From a checkpoint of a small transformer trained on Wikipedia.
Size: width 96, vocabulary 3817.
Architecture: RMSNorm before each block, no position embeddings, no biases in attention or MLP, untied embeddings, normalized queries and keys, some layers without attention, local attention windows, capped logits.
Training: a variant of Muon for these matrices, 147M tokens, 9101 steps.
Each number is 500 + 25 x the weight over its row's rms, rounded and kept within 0 to 999. Layers, rows and columns count from 0. Numbers have three digits each. The size before them is the row's rms in percent of the matrix's.

# layer 7 MLP down (transposed), 384x96, rms 0.0873, rows 69-209, columns 48-95
092:492531532495457474485550519492495484477511475510518550524492476501500496523533474488453524489490487583490498538467509520502527497496486465468479
114:503504468491476433511509565485506490528517480491483473486514502512443531509513533518494533564521529485522469525477473497498549480502528470520494
103:497471459475513479502498487575495512527484514483524516510483487493509522540487541473493528498518524486515477532432522501504497498478499478536535
115:483474461504454499474489496554519488484439482500518556480530457521517544485488501499530474568474494496489469467506521465482472508495517489513498
084:511491536504447501496515481481546548492479512479496520461482469490458505515475492558524550495496490473516481502515513486499504509462438550516532
108:483491493489538545467484467476540505496535490526532493499500537507501501493487501495497471506472518469545534482529500491508482471532507459463456
102:455481522516520535491486507508478503465569534509472508514489505448529506503506511547507527552464509534496472507504517465461470445498480492508526
141:556496499504522504483514500463510503475486509514490514475474474501525533557483493500491484493493465493520546464465510511533518491502481569507482
103:517514503489511463525463492457495536514492499474529477487529522472525547511458475516520471517440494519488498525527473521499475533501490497500528
096:515461510517519503497494486499471510506481492509475462535498439504559491466467488545536496474499519499506485496522488534482507487515521481509479
091:507477550551473548514464478500514500471487504526529457503520472511502496509485486488539511473499454446535512468475493521534506471553512530497496
047:516522519503513521499478515481507479524498532508506495485507496511492467545476543498489489528509580497493539472514475537516475497483472491525469
110:467480547502512477465541516525465513461494483460519486485545495497459487518469553539499538502497519533475473516498497477489470503550489538477460
103:492510519506499538525526470523504541459508477477501492531490500521489508469493480498500492514468490480567553535523483526492508509503492497484504
107:527538460502480499491504533487499487471477513508492445494483508463487470488542537501484447531480521489542499487490529463499538476490467517492502
098:530533472523483477496475486494496503563535521470474527518543458455499483461499501490524518541556471489517518492521495512480511526489564508490516
065:456498518549497483521514508506510522494476475502495489509524511495486481509497438440477486489533504473476483471495532494510464480513456440465519
087:479502475514518496533506475510498489485501536482500517487486529484478474484500534456506548493518538488509528526510453520474507500536515516503501
095:470498444482498521510533476487517505528452504485532483484497500468496496538503480497468497531484465522450508506509470518548534515473464498500474
117:522520478498496522514470513518506500522513493494531509514490463524511485510501474465509489476508479497549484490464472525452515528506486532450488
111:475467480505487499465484518520486510481540506514468487461438517482470508451502503513471504520511519526506505460475504486509548493541491509486520
082:506506489497433475552488478506527494467482508528511533504514513503500517537518526468563487495481470568493483540489533495510514513471504495490491
106:496495496505501485476451500514478500503491500523552533528519491476500516533496525496495559532523483495504528491476470484498532494508504500524531
110:470486505528493529445510461557513516502473492520542558488486487526502502499486483521508549483483482475495478474502487473517474505449470551489471
076:465485531495494496466487524489479483521498508485549535497500469478530488476513529480483522531526456509522491455552499478517522539488496526509530
084:470498524549543468487516512509466511556482487477511496506481490450543516471523500505530499539487528511496541488487499470511485492533497491524512
099:499470499529460451492466499517503471514473520526507521472487502474491469504503486482444500460476491525510462481491518482479447498523504569498522
120:531507485494503504526491465513502494481479478499519454482488508453491488518536454501474504506470502483525491493502450543540495533494463468523521
107:540457495483495539505488505478481469502416528463496465492485551490520490513493482519519522523472521533491477458531521481470520492495493551458463
105:475510510501514509511473489494498521461491503508540483452492487511528510489500477468455482492512499474542500518461510534499506475488543464507524
095:503472472521505532506493481525504528528516534470528456482502533515495531469485490523500483539489526479475518503529540485487534524487526500507499
102:512475553531431528510493498443516532496495516483501548492477529535506522496527522519497483473513490517545470503478482502497521535458524504493477
092:518482531513502441475536530505475516458516489517441512499512484512503510505497493469527554530529498505510491523532523477519474468503516519480463
083:487478494490507487502478513485511492543518514503529490524474476457488495495481537487502539523475517492522498477494487482489471460484493500499472
087:491477499499497469539462468469506502460480516502550509517485515491527516499516555516495448527473506472463522520533472498519485508453494471514479
103:532515482554471502506479445464521560520511523451475502500490527519494496511541515478505478503471478508495512494468478484468510491528545511506513
086:532490481472584517533534539495486480520520550488528523560460459500471515499491547503483470490496505461477491480489477492484473511479515494523487
094:468524496505500487517488485536502468506538495479545548504501506510504525500507515486497511516509468495546482530473545495509495517502530555548503
099:513507504525517497535511490484463531515525500519490494531519497483474503526489485495490525544469482496459497499478474492511464454568524512477482
111:499467484512537509541498490498509497547511520468497483488511509471515565515523544492488525473498535526498433504509502463533477457476434486522512
098:485522507479525512506488503510517454505537450504482458506483511469496529490441465529461492517493492530522513486497509524516493530458450492548537
104:461516499478503479481490523510514492489461512473489474484486502481538473506466521509488579480473495516522507531499493430512493484484460528490488
090:528502492530478479487458447511534554501504473510451545530505448451500504488517520506485478489483456541502501502492539487508517497519546538498551
082:526515536498498511506520537509477535483475507466521481502452508468512479482509521547515501470493540493447482518484484500482468544501476504478505
100:556473478505532480523515479537527507482511481486475447483493528498476501484491512539515499441505465519458465490500498499522454489517460489487520
084:495498519506527493494533515482473492529470514479495483519454523522484475477543501489569526518452495533510515528486498513498465529496522497506481
106:457482528526530519522527518500480506501487482515489556468545443461521467532492507486489514520535458452483529496524519503509489465505500446470534
093:539511490510407496504494475478517495509468482491477530495539510531490486526511524483498486502470555474457503475469517449500530506506476505458502
103:527477514504454535488499507474473469475529488509521503541507528493519513485517500551480491482478514493479472532486488476463444455513511493493478
097:497507492493522501499439493490506493493489504524503503484471540484480509482513544504477498474522527558498491468550460514471528480496511520502557
087:516491514550468505488510531512504517485509503505470497458485504509483530511500501529491496509510490503458472492522514527521502485507485552533507
087:510477490527424482503498558512555507484493520463525567503502512503513522523508503479519479515480524541497520449501483508528526529480500486500467
109:464502514516501472515483500483486478512499510503518497495484472524490485514483532493492466472537418506508543500520509517535515481509531500546507
114:521467500551465459548485506487525492525484502530526514479507527510493507521470509467505508505489570517501494512483500495510502470462519471477477
099:505493483495481532470502535483504484484528518490547461523508545484496513495487505509534503452510456521482499560489512488473501486491511527499472
096:462489493514519502516482462418523492481504496507509449536525521501549525497451516495494508539497525475475523479455480494499461464516486506522472
093:484506480477487478516518459497521503457475526509515499469510489494488546510506477477482491478498516449475494528504515535537478511473533496492530
106:501456526493498544497563519459504501473493485494523543499509473546499497521473518489520474481491481518490477518494487519509485498474488504500488
112:503506429494489465480497465505537506481502523494474451517494516517507473446495482464493465517453474558507520509503501474530505524508486482511492
101:447490525497494508470472515500491455481528492489528477533499474500505506498504534526529512526523506499495487521504512499455474523490483490521503
088:533440510515494517503524495502484460508496505492493503483509505449487525501467489529515531502494523507540462505534463496511465474531492487509507
085:528488482426454494504460471479478482508465487473472547531501510506493533512479517479518527511488487496544525483513475498502503505498478501471501
112:508530537516512487480435506464474526528490492517487525449510500544438492498500459519486528429461490526494485479514473490533543539484506530478510
114:507521486473515502493469507530515503521511503483478466528456490504498530478482499538539496438470501472503500513465513473507477457513545480517504
075:524526502536518537519506459542510492520501528522488518518489511502519469481544494475493466476497538568523479529500509489492492497486518480514511
106:525494475487501483509495508487512534481489509496480525522475463492506507486513512534494474546510513514467527514511528485503538464483542497519496
118:471522501461503500496466508497457494504494503501510506504464461516551499479513473489484499453499511481474449513511515557497546516472480510544472
102:523483480512487513445459480532521465531514518437479493525525552461483506474530482496478484503508516503508470519501491515487495475487522494515493
100:528481501506491462535512437543452509477514487513490510542454518504546480495503533493524534501492483500467494471534513460503493467487481488483508
092:500495473465506479513491526487510549516522516510491521500474490507484500536504491537509523588476472509465458499488512473492478506481530464536516
108:494499507517475527506493486471473504515493501467534504497504523468537533507451467490506444505514550501538502511511473493497477523422508441527537
077:550487463529493481519488523521492509489500545523524525537517532470506480478479510517488506496497464487481502479495483470537495495493490473534513
087:473477500492449486490496474509490528547508550465491543521517468518517515497536491524521498503505526504515485511477510536495537477525491503474493
104:515532505508493487479515537521509470490506507500541437518502507478523489469516512506512476447491468523501474487546521524500472543528485476483523
116:481485485457523504494522499503485533459514491475534441519508457469498514523517486440511519520471511514515532483487496516492489461516443507522497
082:494506486495484501553503520482502564504513517537490527497532495468477486519497488505524503469490451492491503477489534461496461515480560536505524
104:494479518495461507475472529493459480484509463487513507519489479436539545519524529513491493511484508466527485509479515531438521509475519507485506
113:477531498528457469519505466527493502509480503488518494519470509470520517500509547500504482555549462529514510466520495504477527499459531507499502
098:473523524542441494492512537516490482510463484532434487437513499536479498514525497529511525461512464494499477454516471497522476512527508499508485
089:507503488511493517509513467511475527466486555480489494537498529518492486508532477469482500493489476484485466489531491491495517511490509485542471
115:513513515529480508490525473506471467487508485494500519509477484506470502475522488475503456559532498502477541509518511556469478505488513495480513
077:524519513443443479450510516463507488511492530518515465505506557513517510499488509488509468491488495533491462504501460511541463479484461529495516
089:508516510447502490486498543509510497477509510483473490488539518492491506514453469496498545502459505480497508500544476482488529495491516479474497
093:479470458480507443485498494480527498472489558454534439509505515515509521525542508505522485503508501450487509506488512496516512494504501522520497
091:497458498530468517492503450507485454505497473478528473470493553510509476513512512499527490508520509520531509490495528500513511475486511487509533
100:470468520494495457422518520493508465543512512502500508508539520515489503471462490515483505530467482515482461509478500511520490524487481526533540
045:570531481456494522511538497558489515491499521484511499540517477463539486510462491470491474471513484499495499465484494474522456499509502481487498
103:501507483500507505516492517478549551500534510528470485465510474530500486475492509506515507502458511520509483483531475503509505537520504539466513
118:524519475498490504494552519516506543532511515507513510501481483456474485494511517456472544516541510498475462492479527501450489502465470498486516
137:469506479497515517528484546528549523499492503511480502419436507509496539523533507518512518470486464526498482528475475509501511511479509507499494
108:519511503528467466523520456520518527523484497499531521531464511464475491510460536498502468517541494511518500521491508502497523493478538504494487
107:487471478490508495514463496483537516521507468509465560489525513521486522527491490505500522513499499549518475423516502488498498496505520530507504
109:476516534491502492506481504520484553530504444515497500515548497480507479464482522455507517494504501483491515450499500541465483487508485467468474
084:465558484554492496487536517525486506522494493488483483451486469490499488549492501521463510511505496526523525494527552504470493539500473535456508
093:515456484482519500512462505542498478509479499497517527544479491511522505443570496529532489524492487521486551494502515475508458470487505529505459
086:519524463485517525535509490519519515496494470459493458488443474487540504492502473528522469487477475500485526500506529514568487485568509487551498
113:452517511544509486519489500468525473520536494532482513500504494470469549507479499481498488468480555513494525493475518531472475459457518512505495
073:503503552502538527509529513528537511517513474530489452530543497437527504484516537473512504502489468498486509500490506489488483498523504496508519
114:504454504500493507483501470434538512482510523506540459453522519507429482452502507481483504490494521468465486470443491487503452507481533524499472
085:496487515468458512476479480472498499478498512525499510500445515513473547503529445516480466507481516472493483501459466509499477511467500517489467
095:475481505509567514494496484540492511496483488485518476501524558507488501476542478495499535507531525510479519490485477477483518487534486533481526
086:485472476520506494490518534483456473488501500472510522510521496483459490524464486526474537461469527508475480550506486478466493534510451478510510
076:487485546504512448473482503509522498526508525500491503476490473482495496521473516491470522488470460468504532475471522498531479492486509470467510
094:480496550518522482460532491504539538498477483484501485514540511541499489470484530507516524469451481448540490471513473477495463526477530481476495
104:480460526485493468477474518483479531504468552469538524490517519495492503520504511490501480545504513508515513525484474462521515476524459493536534
100:444499518498488495469456565465446456486508504511533525473517502476527523494485535511502502481499491507529474489489512494472524538533465480511482
101:573529477555451491475485483489506496486463497496467469532514514443469513502475458509482521518479519509469518533476482492476522483552526506458497
091:484471491503504501508483517528511516526534488514459504528523501480484524479523525467457526505455505537547547490490505513494521532508506479534508
110:498464512492529536474487525493480520504520502487496532461486517497495473534440459496473479463525486543452480532508496497479516470508535474528509
098:494501495546508491475487453537538563509471494456529461494473464499522525504500459469496518523500512510536481515526480469497498500549475460479491
096:482519512563515456471498526501507552501486484491469554492512490480457475511506493478483466501489526519478520525532522514457486543474491460467485
090:472492510476493485515495502476525452521553498556456471519517515468491490516478477514479502524518549506492529493515524466543500477494489498477520
065:478470493538536514473512505498510492475479504522511497524475488466498503514490505513523516488462536464515477507458492484512504541490496493558507
086:493502477470479508543515513511485496492476538514530472507469519427554479487492529514494465439508487459512462481494490474498556500500502510535521
109:430521484486507487494484506463472531477465515498475504478476499514505476534485528516526462506537464525504504489529450527520528499478526483521525
108:429506504491486516466471490511485488494515493468533468520481530517575495515500483508510501478469487514490517497490485493526520472487504479451498
115:509527474511507521442503494539486500530490504532531464543502545475473530475472504475523489458510511448484480481512483491521501519456458513497473
103:543488506493462535485482515474514501494491505481528514461512479517479520451520498524452519483519545492463514524471498520513480506535511509527481
097:486514455451500515512535481471501455544447489502476517502527524502474531522536504454512488518507501499469477478526533528483505491500494507499501
112:474524493453492485462493514486482520509546509529521506545517539543494533448497447495485494448481484523537561491521514511533476507488500448478497
103:501519507515537481539464510508535464518495503486495515523510494490459485570485507547501479466470486503532505536481486504539483479500507538518479
053:509490508481556468511503496497491509484511506442501518505499456523478496479504527493487497511548520468450510477469507515512507516489484503459543
105:516488462481520514468504500480487553496439520499561500541544511527529474514485537471460499500478480521481489538493502507493484490543526496502476
109:490476491537529501499541491542450486491548464481536495499494496507492521510438486497506537489524488522497484462494541488522524498485486525497496
106:521487521466514516532493529465461518512492519454491477515515495493499490520508489516524496530486451495522465510518541526535492475516470480496473
096:509510470477535458510509496492503549494517490545551468491448490497519502493469481484519546553476457469520500499515500521500494501540473533490479
097:486480567433517487508495512533498485538478501485469451516460533507504502523494536499483496442499472492492544523488475486488484491548525522538462
106:487500511495516523462517462475504474500510513465477543485503485469504503492468491471495518495508523517525481502507512528479507495493515471486468
093:512520505547467513515504479508558541524479535463542555475490508529493498499471545477494504485528513559514466538510491513479476479466497470469469
108:504518462501521479559494471523495504491512498514530493517527471478522497558473488500537514521461517525478483531502488451497491510515537505501506
108:503476482487452541470480485523488522502506512449514500527498531487534536521524470561562505531561508501526520489511460502503512498490507478488512
112:514484470504504513477555526518509521475529528497462512493494511483483527511476505463511498544455517511482533460541546450494502506474527555523524
082:493488491477477521521504519509512522481529560479525490535512498476481518517484521518494452479533492513523456467471499475522505446526478509558483
092:502504521498471450439478540501509467514500495547491439505506563505492540515504485527521522490499474508520510513490450472487502473491488496551510
111:510554514469503451526482501492545504502478501505472518490478520532474506501473541503503514466514459532519496473467493480499486491510488470470514
090:480499511476508462484501479513469540520494476487501500507479535504531526491491515546520563511510504486488516502491478505502505537506509476470493
099:469503537526529483493539492520472509506513498513485502523453489519500528507491506495460515490477532500473548492504508498469511456517528496509524
096:518503510509482479479493451507480514511453520493495550502511497467501454523532431520495502521530483495525461500511478476506487489527559492544514
089:509467480528511564471523496482523511507505524498501469458520448500493495524485537496512520531460507494466494489536523483469491469490485485462531
100:504500546510489476515505533511479493531475458506463485474489465490515499504460519522494501480501508533466552503511528523504494528515482535434505
108:468502500492508520508526503502459510532495522506537528534470515521539509502505498473491545513475466501517504463487473508539493479510508489477512
# layer 7 MLP up, 384x96, rms 0.177, rows 70-210, columns 48-95
111:539493536497501486496522500507533472501535457529499472490471493542498532436525478513519506481527476533493501478491499502510526530499509482484476
097:475513534480489460468506514535493518501530525479525528453487476527508543505508519514496508503534509488488485509507521495485484496518473472549530
109:477537507501490493505469482514487462520498496530534511485495484514496531486454440494493482526498462513483519469491505464562485526485519440515486
094:499476487487513490528496486510484510486522452469541502545511475518531521488531492505493490515497492523470538527513487514508476478545454546495494
114:491525519496495532500533537527489478478532468477525474504466514472491509466548490534540485462483471473497513513518482466482524464489452503489526
095:495504502508534510483479506490531514502495477526503464475495495507461480507502491499476470547472476504550521503482507518489472476546486530488456
105:476514492527556480447498481479474498524521500492485548462493491511477499583504522507466516444507520488506490480482527508493495513524507497476475
106:518541537504490510549503468476449480489502480505434493473519487555476510477539486485503479506513490456503500498497477509526498528491499500452483
089:516506515485510495466538489495523477474522493557498435471474536498510523502483501462487531546487541480496557522542490491464481525501482541500536
094:478498482489518491484470560526525472502549504507491516480506470518482520479559454497509515534495528448518489479469515481488506486471511491508451
059:451505529446518508532515513445510517483516490481477516539471525516516487472514506520546523468514503532532480530544509516541486481509533493494468
118:553485472512463465506541499461473504479491467547493481462525507512466488485515493504481510518468517518509508520464522486513542487487500478521536
107:463529486470532510481506519451501471519494500502516489505528467547496449527499484511520517508482508509505512523486479491488510513496540495473507
109:536537549481467479484483465518502515492521471509530476474491517522489513519459503521506469473477501444514501441492503470525497477575536460471492
094:481548504509485518540532461496493483473532527524518545447550492477517450493463478503526474532462485476531538523485521491477531466508521492447522
070:505509498522539488533491450469498506485496512537501517471515542518475490480544487477498512473556469490492520523487509525454479525508494524509509
085:494463479481501472518518518554491516486530514480481465483497567500493478498538499479491462519460552485514510528502514547494474475517462505481515
088:473515558493532507409520475511483508508500460503490478472515521485491495486506491524541497479532505502497485492506556466437498479496543480517518
116:470480532496543529488511500506512472492510536476477468486493489549532496451481507510457517478504462472484496482501493501462446468486492472498511
107:509493530480509528514506516525487508509559542499473525473533478555509490518527496521505509460482460490501508485492480503484541490488514518499554
095:469461545496483490543535538523502452502467511478480507521532496491464523477497503481484498506480478498558507510502510519505520535475469458493521
108:511525512498480506515506510463508513465529518517490558471444470492503460491524487534524514502515485510507496488509492472488488496505537506533509
105:522502513501464501485545497527523493502525499508492518492493507572513501513442495461486495514500498508459504469516513471513493473504475525472440
081:493505423478468490533529526538527525515489536507470460495497539509497526513491493522530507477493546489461520531520505488499492473507512509478487
089:511503503496480516495494488538452481525466511498469524504454461497519511531504511474498491519508477466482498495476514433511471476545483521481449
108:473521484478531489514500526528504516466498544506527501532490489508489485489552525489513480532491520524491485531459471478554501485510522485472433
107:501519451495500496510488470520452483498520464496472482443509485492494494485512451493454458469507492514519515498470479492550470484576502528457536
108:454477517528541527539478451472462450507519482530537502484492500478537494528466499485491502509533481535506528477491511443513521503522516504465455
115:484526506522500455485492457493531541501511523495518471507501529551499520542552475512499507485458539460485493462504546491512515434504501509480496
089:480538492496529476506577495487510463501486525530509500477437512490537509497508496523500518511541476480463485474463508499556519449509482485506497
089:472507515515544526510493480521502528475518521467541513446530500535515483480459494502500522504538515500485514500457490462528477514486485514517486
102:517514532499532463492491523522536496466545518523503489484513506500478453513496551488515471523471499501493489466497515494494471536457473477485466
090:496493533504521508539545531552496487507513473517516508481544509497478540540534503492529501525489525500511562504497489502485458509474531512506529
093:515488463504518502546479521500496503484488425487517493501527450503481517508494513529461460463505482490489518470497525470518503478500536504499482
099:510506538456519491504529520505545479492466497510528514502461476483444511532488482541486489472510488505507488519490498501517473527496504471479522
095:499475492428457488476471504495441503529495474516492496476518493494493510507497511490482448509491522505475526461515505494484502522490478512485464
102:509531520485518525539468524501453497493543538508517478500464513545497543497514510513477502506489537511493547491488464504548489507536507518529527
101:477531533518480497459515491487515544510511514530466512503490528491479523504484429509508512536447515524477495481479482508524495478509514515460480
115:487499485523565490511501530478561505505529511474511523494499467511537494509477495505477483445521478504529488481501525445501464527470492485468499
103:446537485488483488486467502432489525491498506532499505510512502518462464505532476500427468498523495512475532519561464501522492532510505471474511
105:478526454513524514474444467529470522519498458496494540454505454513489498501500490440465487470497520510514504493479530573490482498512489505506517
089:488468496476471508465498542521525529507494482519482509507470506483502500511520480467492513499493528524534536468499467537535477487487521471462446
090:509516502524468534504483515490472479477487506483514482517552466515489478529461476481482527489537495498463535525519504480523470474524511485485500
108:481513519449509510510481507472473465460532453518513517505517544499508496505526519514511466503482458499507486532543496471494490485481471488469512
094:500538489493557454452513478475481501541485498453447485486552483479501526492523464535512508464515465502486517525471515474491505518488507533494468
121:474516534517538479463453463481467516494501519494525484474470473513491464512449491501508503464507462434466487517552498469525474535489500532487459
092:468523546448485518492512507536480475521548553514519494498487532504539511512523505534515522503516524500518505531473515544497472549522496487498507
106:488434540459513466460507491506493484490534501487510469458510525533506517447480529505473470480515459502520514466522465474502509477522518475502490
098:505485454485501465533544482497478452510523452539484530464490460499516520501510550502489492499502452519469497486494527491463513513550519531494516
096:513509459467495493490507488501487486473482506486480484507475521497542461506491508490486476497508505484458538497517521438484537492492455428480506
093:498477522494487491504485503538484518487474524577512491515460486504475467504459489507486509467515529515508515484503496523460484461544528492508504
108:487526442540547476497509510485517464483484487507516508554498471507503526509517473461539437505500488503493501518488487491471495459488477532468522
107:510478465507453458492502537545553515487464507539497479533544514534456456504465481510501509490516479520497501478505508465510486474551512524480482
097:510511557459519508486520473487468514500495494490496525509497534508514476537485519494512464495512503431492502552525489481510497509436473539455469
091:481517540494500511515521515499502491478483515489508502470532500499539481477469466550476484482500485512480517497510513493528480481484537506501518
095:496487474478454473562497532478520501477508552490502496459519486509495502509528497459503480459441475517519499523495528489539533488519488503489540
108:470465513546507489465509499492530483517556552506525489513523500518474484502507454517511489474523491509520500532464520478520499527538501501506467
106:486498520490458544489537510516468509493480495490510532525522486474519497509488511528501483498496541475472505493501502568518530477514483548468531
102:542503473509526478513533532514496501498484497494485488478533507515491510534502517451487480503470544510465530502465514467524543538501503519466494
085:494528504502507504487505500455471500458509527491489531522497474498523479517449485527532531443451540494538518541477453461520486511482540495496525
092:517472493488481479481534501475556533464492476487490453498469491458477472500506496484508495502502527501502507508490537505488473475507494476532479
115:504491475480482505477491557496532533478483534513527522518497487540526549456518484515463478538541492561520532479492477515510454475503503520508529
096:499540480494495474500533549499528486504524520491476478497468472514467500478510536520498503473523465470490523497515490471484481525504494511520463
078:478496482497483519490479499504458495509535472540500511483522491499526567498512466510493510486495458536518510509509509516474467483494560527486513
106:497480507498539485512530560537494449507526494489485461495495546498484505487477435527476459467493487503495497495489470532477470523521501502526509
088:498487506516505508565552528513514520448477540468513568504487460525501529501504455500484472533511526540504502489474500524549508488531489495547478
095:477526502492483508524528540511502508460487484499464498506498511425546499513482515528474497490485529505460503458510537450496490518534463474483501
097:523477507469484502520554497498520450501496496520487550509512532505468502508496505481488479498529481479557512500508491440549518522504467573495487
099:483486499493502495468560511526530467509492544499498475470535475479526514483525479477499517492488504460499567505517511511507487516541491512493492
102:502512496536498569477567514501458428506521491504519485482503466475487501493515456504475450501527478500517509538502511507536505478530475474505498
081:476523482468544479466473494532499475480483449523491523515489490507456464436517494537474509542505501523508463487511499533500479472492508522566495
077:495506509482492503469502479529551549499560512460498506483468494503499475475486535504482463508520494518511518492470528562559508512534495533503473
106:514481499517484483492519498512489445452490505559504496479495483455517479483507476547525489469513461528549490509522488479514459548494470491506488
110:437513507474500528509525489500523481497454494496476590494517535521460501502509520507505520499497500514497505470503470486491476507467473498487484
080:509479487472533476550454506511490501476483497501527483493500498489508481518505481518505532487504502489480511496494483489509501499448484519468497
101:487484522487517510488506530501542493499508526485485474490475455509464482506495467499484491511491496474534501484485528512491469481517527545513484
112:497454485510535500483515505507479518474499532524521517507515471527518504499483494490482490518526507511525449506490551456486511458532506510482504
103:503511466509504468498518487522523509465509496521470471505493473487500483524496531463470493554481493491477494490463539435474496495490487530518498
087:501502501496473484488519490480521487519486485496502488489504483501528561488481471501515446483477496515552484484499490523510510475446479493483447
095:472496521447515470502452494501511491490479463505497516483518489498502483496445520481514509506515505469476471519481501463515532510496462510517481
084:489516470513541461462476493522479502498480490501509500509487445483480529546471495472571471504463509514490490573485551508474481501470532521511485
095:483496488501503496475515503475522486487522485518484495487569552527488508517495488514558514510496491519472518510545501481517468501533482489506502
101:502504468494526462492506475509438492522471473515496556475510520506505504502521483502462509519509474495506505513448455475514503514523482535485539
093:502486498499507511504457495528489528474514479531538499540545512502487464486502497527501506524477531438472535518472544499512516488494523507486480
098:499494491483466487455499489510510499502497496500456523537520461519456470449521481559508488482491475503493512493517487503543442506460490516482492
050:483522511486508566532526524490510471517496497461510503536482485502555508482448447461499523481521513500528498522495521505521459496470466507488474
098:521483522485469463508503493500484491506457500526562502484482509459512520491513494514518490474516493502496555532510497524514454499507478498515489
116:515521476509478497505489482517529486480518478483474480489539512493510539490540479482488466501515475510511474472479514472459515509516505489472445
099:472528500470494458549544566573483485503522543490483535512490514501488495484503485502517490530511528517513502516454464507508495507491514491486506
106:486495494479482492491517499476505478437448441535506552496518492484485505475509508488505509499505521473502480489544521495496475528549462507533512
116:487520555501511554500480523509481519495460507517495534469491532499501519541503504510488490493546527495561498491475522468485479537511516511500458
100:477495521480466441467484522468527444476532476539479515512477492517485505519530489530494508525501511481495492528445498497483497501536506523471527
088:529527495557485523520509516502523472475468515476490491490505445488571478533518509515510473473548480509493539505467525501489473475509503500515527
100:457516502514453507497472534509473515498499494490540507480458502501485488523501507520500472526498459482519536476478501481499504454489498536460459
089:499504515509507497505472487494525472520502526489486548475518459539433527551509530529498469489491501483455536563508525525507490517507485489456526
114:529465493538538478495516532515548487527515457507470487487478464507486491560486520511472482459447494484542530480482524492468494501519515467497484
078:502530520482496505487519510493505446516469492460456508520509502502538517528516485529486513508528538489468538527463480517493519534497538555520505
099:482493537532487509488513543467496480495548528520469518531466477491542492529530485450513484522483513482499501517489483473514512496553461501482459
089:501488502456538560509513525539508473469517508478514498543503508499537460447538506505514489532532513481476537492499506479538562500484497521467506
097:484517497461504530501572502452517521483524534494461517467488487529516509524482504467545501477475512495509483543487489522515496523511500481543501
090:496507476516502453535473499499562492486492522502445529491463507525507491500478508564497520526543478479508517516507512475500497502558471519525484
075:484491530500479512558480501513467493511514487519505502510528528498524546479543507511538499520555495499446518521522513485541492502513475507532512
092:455480451527525503513502525491455485510493510506512505485518498474455470490471517476501499489545525533496494478427498507506414470490481481525508
106:518489506496547460479488529478515523438462501513501503502497479506465460496496474463532492502489532493525491522502514439530517489501493470474542
092:461517519484523515475499495481533512495434492538505508501467490504528506494505479498490510524439530454500497543477511468508496483507520515504499
089:487514459493525437492509488499521539535531481539529508494524531501466487454508470524528526486494531469522547488497480500503497496530541550521480
091:478516517491477477450483507518505496522528516505487517532510485460515480524523496474490468516490463538469529474494516536523494487498502505529491
109:465555499466535492456474521504468489479548494494494527477477517502478480474496492475478473527504489504471504464494501526482494529495510487529522
113:485480504489517452514443502491520538517487471493508492485496495507512497506453508514502508498510505525527510543543579492504457514511463486505501
101:457505486492477506487456474525486504484480454541532495498453556509529495484491475517497480506467526490468478525523470477525522523484458492491517
096:519542482527490470465511487482523513514532494498495526484433487484497485520488492525534521495487443470520484495462523468517501493497456488489457
064:496519491509506529487523456499499489499461518475470550493541508494496507506485477534505488534470545505506503500469487479535478554539500486499519
085:480500531462437493463481489471470486498503473513537508507531514484463524547492532513496465505468460544524492488517474503495501519498528573472476
111:515524519463463495523517516544474498516510476484509472490465450527464473513512468516531492510540522511479506493510467525546449508508504496476464
100:475464507496477471477508543478457429478471449501522525487479549481511524474505492527548538500514525518527521501478502497509481493513522488479483
098:519512486474506512496542482555461488489487554464531499506509548495502456532460470460534460496525494445491524503496515516522516467485487517484490
107:458469502500530494511537497447542472497534451516478528488489512512499513528520484502507530485471508445481505520514530474493487473456486532453475
092:479486527482514506493492493533470495434514508512503455477514541524453478504485519498507497522467482534517519508504494455476496535516471488516487
127:514518529512470485497500503513499504477498456537496486475495504501465536516502477492566470492515504525567515515475449516505512455499494501514535
108:481517501522581494522480483496499518477465513522491496513466532552441502472519487507477531515520514505544510537449476539523512493519497486486525
059:515517503492500493510495538514488555489501507496501524518490509535484533487504526541483523469542505460508523492479515470492474497563491499481519
110:509461522478519478461495487507512488486507507494523473512503488507519461505527495526514487526578505503536479490501514524504479583518506488473474
117:481523501539527517499469493497524487472511432520545484469476519500541512515505428482512484480525513511506470461494555485479489527578486463490494
106:511521511489466509515474505512514518432518502509483512522480532528554476456496496500482475496455509533455535487483488516512461455463488484488464
093:505501529471465501469476502479488483501495509520482492511511514506511523527487481481521476555499509527447482521526509472484503460481501514495471
095:484519523529490496504476524479562470491524467454509507540483492491524475508472475536488506511447514482482502450484537493503475526484507527448515
110:495511500512506539503480514547470546492451499518463497472529508471515495518516509427491505508475469510536523471499567512528508495510501507483483
095:509491554503485481516548483496501499481506463495459462479499527462493502504530514496512494510493525442531515461480496511504531515538481493526458
108:532501455464540485491480492500498483522518535495517505500532451521463443502524497501471489503514497475510476501471517485485462445526508521527510
103:487494487439510509508522474537511532492532548461493494532489528476510494492445471537504461520477497512480484540484490475512490508478451445469462
105:468485486483476501525504519503517561510478479484498518524482526534473491489489479495493473512517500431587517517491547518494496511474518535451505
084:510485475509527485495518515537489497519506469499515470476511414464547514533542512467466504464522531445508494544536544492537491536509499469480481
099:490517510507513480469504465500529466543507491485509493457521497497483559524488485505489508498511482510504498490464492470508488538515519457491484
112:528516499481460483466512531504526496513528532484489531483495549500526435526504511475552515482486477501519512476496557485514494478534466526497504
094:478511498494505516487513530538500521515536430504492531520514533489453461472496527522466510505499509511526499505483471468536508504482516423539454
097:486526520490545458500529507540466488489492502559498547499476504512510542529485508527459467482499483523545515508498491489486498468516524491466507
104:486511513500516499482487533540502523473547485475520536468509507492520475525509477544468490490540458499536567457513521495495518499518484516498514
092:509478536487487527510515503497514469470546507532500485500492504522466495477522454509510514504513522510510489503537509444503502514482505558512442
099:479514493478516532496496508487505494438536489487522490510521497481552512480481477453517451528495484521515485489512511485495516505463488479537507
102:498528482545493500531526519477470469517508444502448493506489492516534473486495521471497445513520433476527497497490471449501515516500538506501507
081:532516533548496537485513524514510489435521463491531538474544499496505526531503551481477541491497487464526503522504534512523495538511488479496512